Weights of a small GPT-style language model, trained from scratch on English Wikipedia: 9 layers, 7926 steps.
Each number is 128 + 24 x the weight over its row's rms, rounded and kept within 0 to 255. Layers, rows and columns count from 0. The size above them is the row's rms in percent of the matrix's.

# layer 3 MLP down, 512x2048, rms 0.0382, rows 227-247, columns 320-383
size [ 94 101 106 100  99  90  98 115 103 104 102  93 103  98 102 104 102 100  73  97 104]
[[119 132 123 154  91 134 134 150 110 119 120 166 114 101 145 116 147 148 114  82 115 135  96 164 118 157 145 128 131 119 126 120 125 142 106 110 131 127 119 126 102 121 159 140 110 156 120  99 131 165 142  86 151 113 135 117 129 159 126  67 106 105 166 150]
 [160 131 111 145 155 128  71  78 156  84 141 136 160 142 122 122 128 132 145 142 143 140  99 150 131 163 124 181 142 158 140 113 119 147 124 143 128 115 133 102 133 111 154 195 146 132 119  95 109 130 161  93 124 148 156 112 116 109 139 120 147 108 126 111]
 [151 162 123 163 115 117 161 115  94 155 144 148 120 110 158 125 106 141 172 137  87 180 136 149 124 126 166 144 170 102 117 148 167 117 137 166 122 133 118 133 154 101 125  82 136 160 124 158  64 125 106 162 113 158 125 128 117 140 102 157  99 137 128 151]
 [109 159 121 121 168 177 115 140 149 133 144 135 110 116 142 143 106 117 126 126 110  80  69 181 164 116 124 187 109 130 142 134 182 114 145  97 109 128 115  87 169 126 134 122 162 151 174 114 108 129 132 136  69  79 138 123 164 163 139  89 121 148 154 100]
 [103 124 129 155 160 139 137 149 101 157 129 111 139  88 122 147 147 135 170 109 132  94 170 161 123 136 141 151 142 106 135 166 115 129 149 122  86 113 166 160 143 103 114 147 129 160 180 120 166 130 133 109 148 130 133 150 160 145 175 128 170 120 150 125]
 [135 171 124 156 159 115  97 160 147 140 138 175 144 158 128 159 176  97 154 121 157 199  81 118 130 166 116 137  73 112 139 115 132 127 164 163 152 122 149 174  98 116 133  85 157 151  81 137 109 170 142 129 182 134 133 138 125 109 159 132 167 111 125  98]
 [116 123 119 117 152 123 129 103 163 138 126 137 149 113 103 123 135 122 133 117 122 107 151  93 131 173 108 134 124 129 151  96 159 137 130 147 100 146 150 140 125  99 135 142 131 120 118 115 130 113 178 116 105 122 158 142  74 111 120 124 111 115  99 151]
 [122 152 123 150 139 130 167 124 116 200 122 130 141 136 123 143 127 134 103 150 148 111 106 103 145 176 135 126 123 121 122 165 113 142 143 166 121 148 136 173 144 132 129 136 121 167 151  84 103 107 112 105 155 106  97 151 135 137 147 115 168 144 130 142]
 [130 149 115 106 151 140  99 158 162 141 123 132 164 158 150 127 125 117 131 131 112  95 128 182 119 128 133 148  98 121 155 149 138 122 146 100 151 124 130 142 142 138 131 136 107  87 120 117  97 132 123 142 115 146 128 126 135 170 114 138 122 110 185 138]
 [145  92 161 147 102 111 155 135 196 120 136 142 169 110 122 148 146 156  88 116 137 153 163 149 141 131 128  97 161 159 120 120 102 161 117 129 146 121 133 110 125 142 131 115 166 140 105 110 106 121 102 125 149 155 139 144  95 118 139 133 112 148 121 146]
 [ 95 114 137 110 152  80 133 156 176 107 128 138 170 101 166 126 172 126 134 130 145 178 123 149 124 112 129 122 162 130 104 118 102 131 113  90 138 159 140 116 115 113 107 151 126 120  89 178 114 111 100 122 105 109 134 142 110 117 115 123 163 162 117 146]
 [154 145 120 170 133  65  95 155 106 154 130 137 158 114 129 112 181 107 146 115 149 105 120 133 125 137 126 125 117 114 149 138 129 144 111 141 163 115 129 122 101 133 156 147 164 189 143 124 159 112 139 121 144 153 125 147  98 137 168 139 130 145 165 144]
 [117 136 143 122 110  96 116 154 144  91 119 118 138 173 100 165 131 121 131  91 115 193 118 128 157 188 153 178 117 121 173 116 119 161 135 158 166 114 138 136  92 101 111 148 145  95 117 158 122 131 151 117 153 137  97 137  92 135 107 103 142  98  85 187]
 [104 111  85 142 118 142  84  96 146  67 119 170 107 164  91 131 120 119 105 119 126  92 155 107 134 121  84 175 151 125 120 138  85 145 127 130 135 123 139 153 145 138 142 120 133 126 140  68 115 167 161 140 153 127  96 118 171 129 115 154 131 148 111 158]
 [153 169 138 119 130  99 111 123 125 122 127 149 174 137 107 171 139  97 141 119 133 156 117 143 116 139 120  94 137 161 139 101  88 132 120 159 153 104 129 161 121 111 131 131 192 137 122 134 146 158 104 127  87 142 169 103 158 154 132 126 103 112 135 153]
 [127 140 132 133 137 140 168 121  94 131 140 150 146 126 143 105 103 140  98 144 119  97 138 109 135 164  87 136 108  97 134 110 108 136 104 156  99 106 127 109 135 139 147 107  95 131  64 102 138 110 137 145 131 124  82 141 115 115 135 126 109 129 139 145]
 [164  95 129 162 122 141 172 156 131 133 128 127 152  95  89 163 106 127 153 117 141 146 175 136 121 180 116 138 104 151 152  97  96 132 127 157 109 122 130 152 135 134 127  89 152 112 125 115  94 119 147 170 170 134 168 123  97 121  91 117 134 152 101 142]
 [125 124 147 121 100 149 152 128  93 112 130 116 118 137 145  93 117 106 141 101 128 108 123 146 154 158 120 159 129  86 137 104 104 149  79 100 170 128 116  87 148 106 125 161  74 122 129 151 140 112 144 121 136 124 113 141 127 109  99 163 118 125 110 121]
 [157 130 124 176 139 108 114 133 135 127 128 151 105 152 128 116  94 118 119 130 121 126 155 113 111 138 103 146 185 121 135 145 128  88 126 122 143 128 148 121  69 102  74 166 122  99  97 156 113 145 143 134 158 138 154  62 125  97 117  88 125  97 133 122]
 [127 143 141 165 169 169 147  79 181  63 123 107 168 174 167 105 100 137 139 124 129 111 116 139 138 143 138 180 108 115 131 133 150  95 119 114 151 130 104 154 132  81 143 198 136 153 139 102 123 132 117  80 128 159  95 110 177 112 136 158 177 118 141 109]
 [ 78 139 108 139 110 120 138 150 122 138 127 164 140  89 128 116 102  93 131 148 189 108 136 119 138 122 123 124 129 110 110 141 137 156 129  99 132 123 122 133 142 153 135 145 123 115 120 117 132 107 132 130 117 133 146 117 107 119 130 107 114 114 122 164]]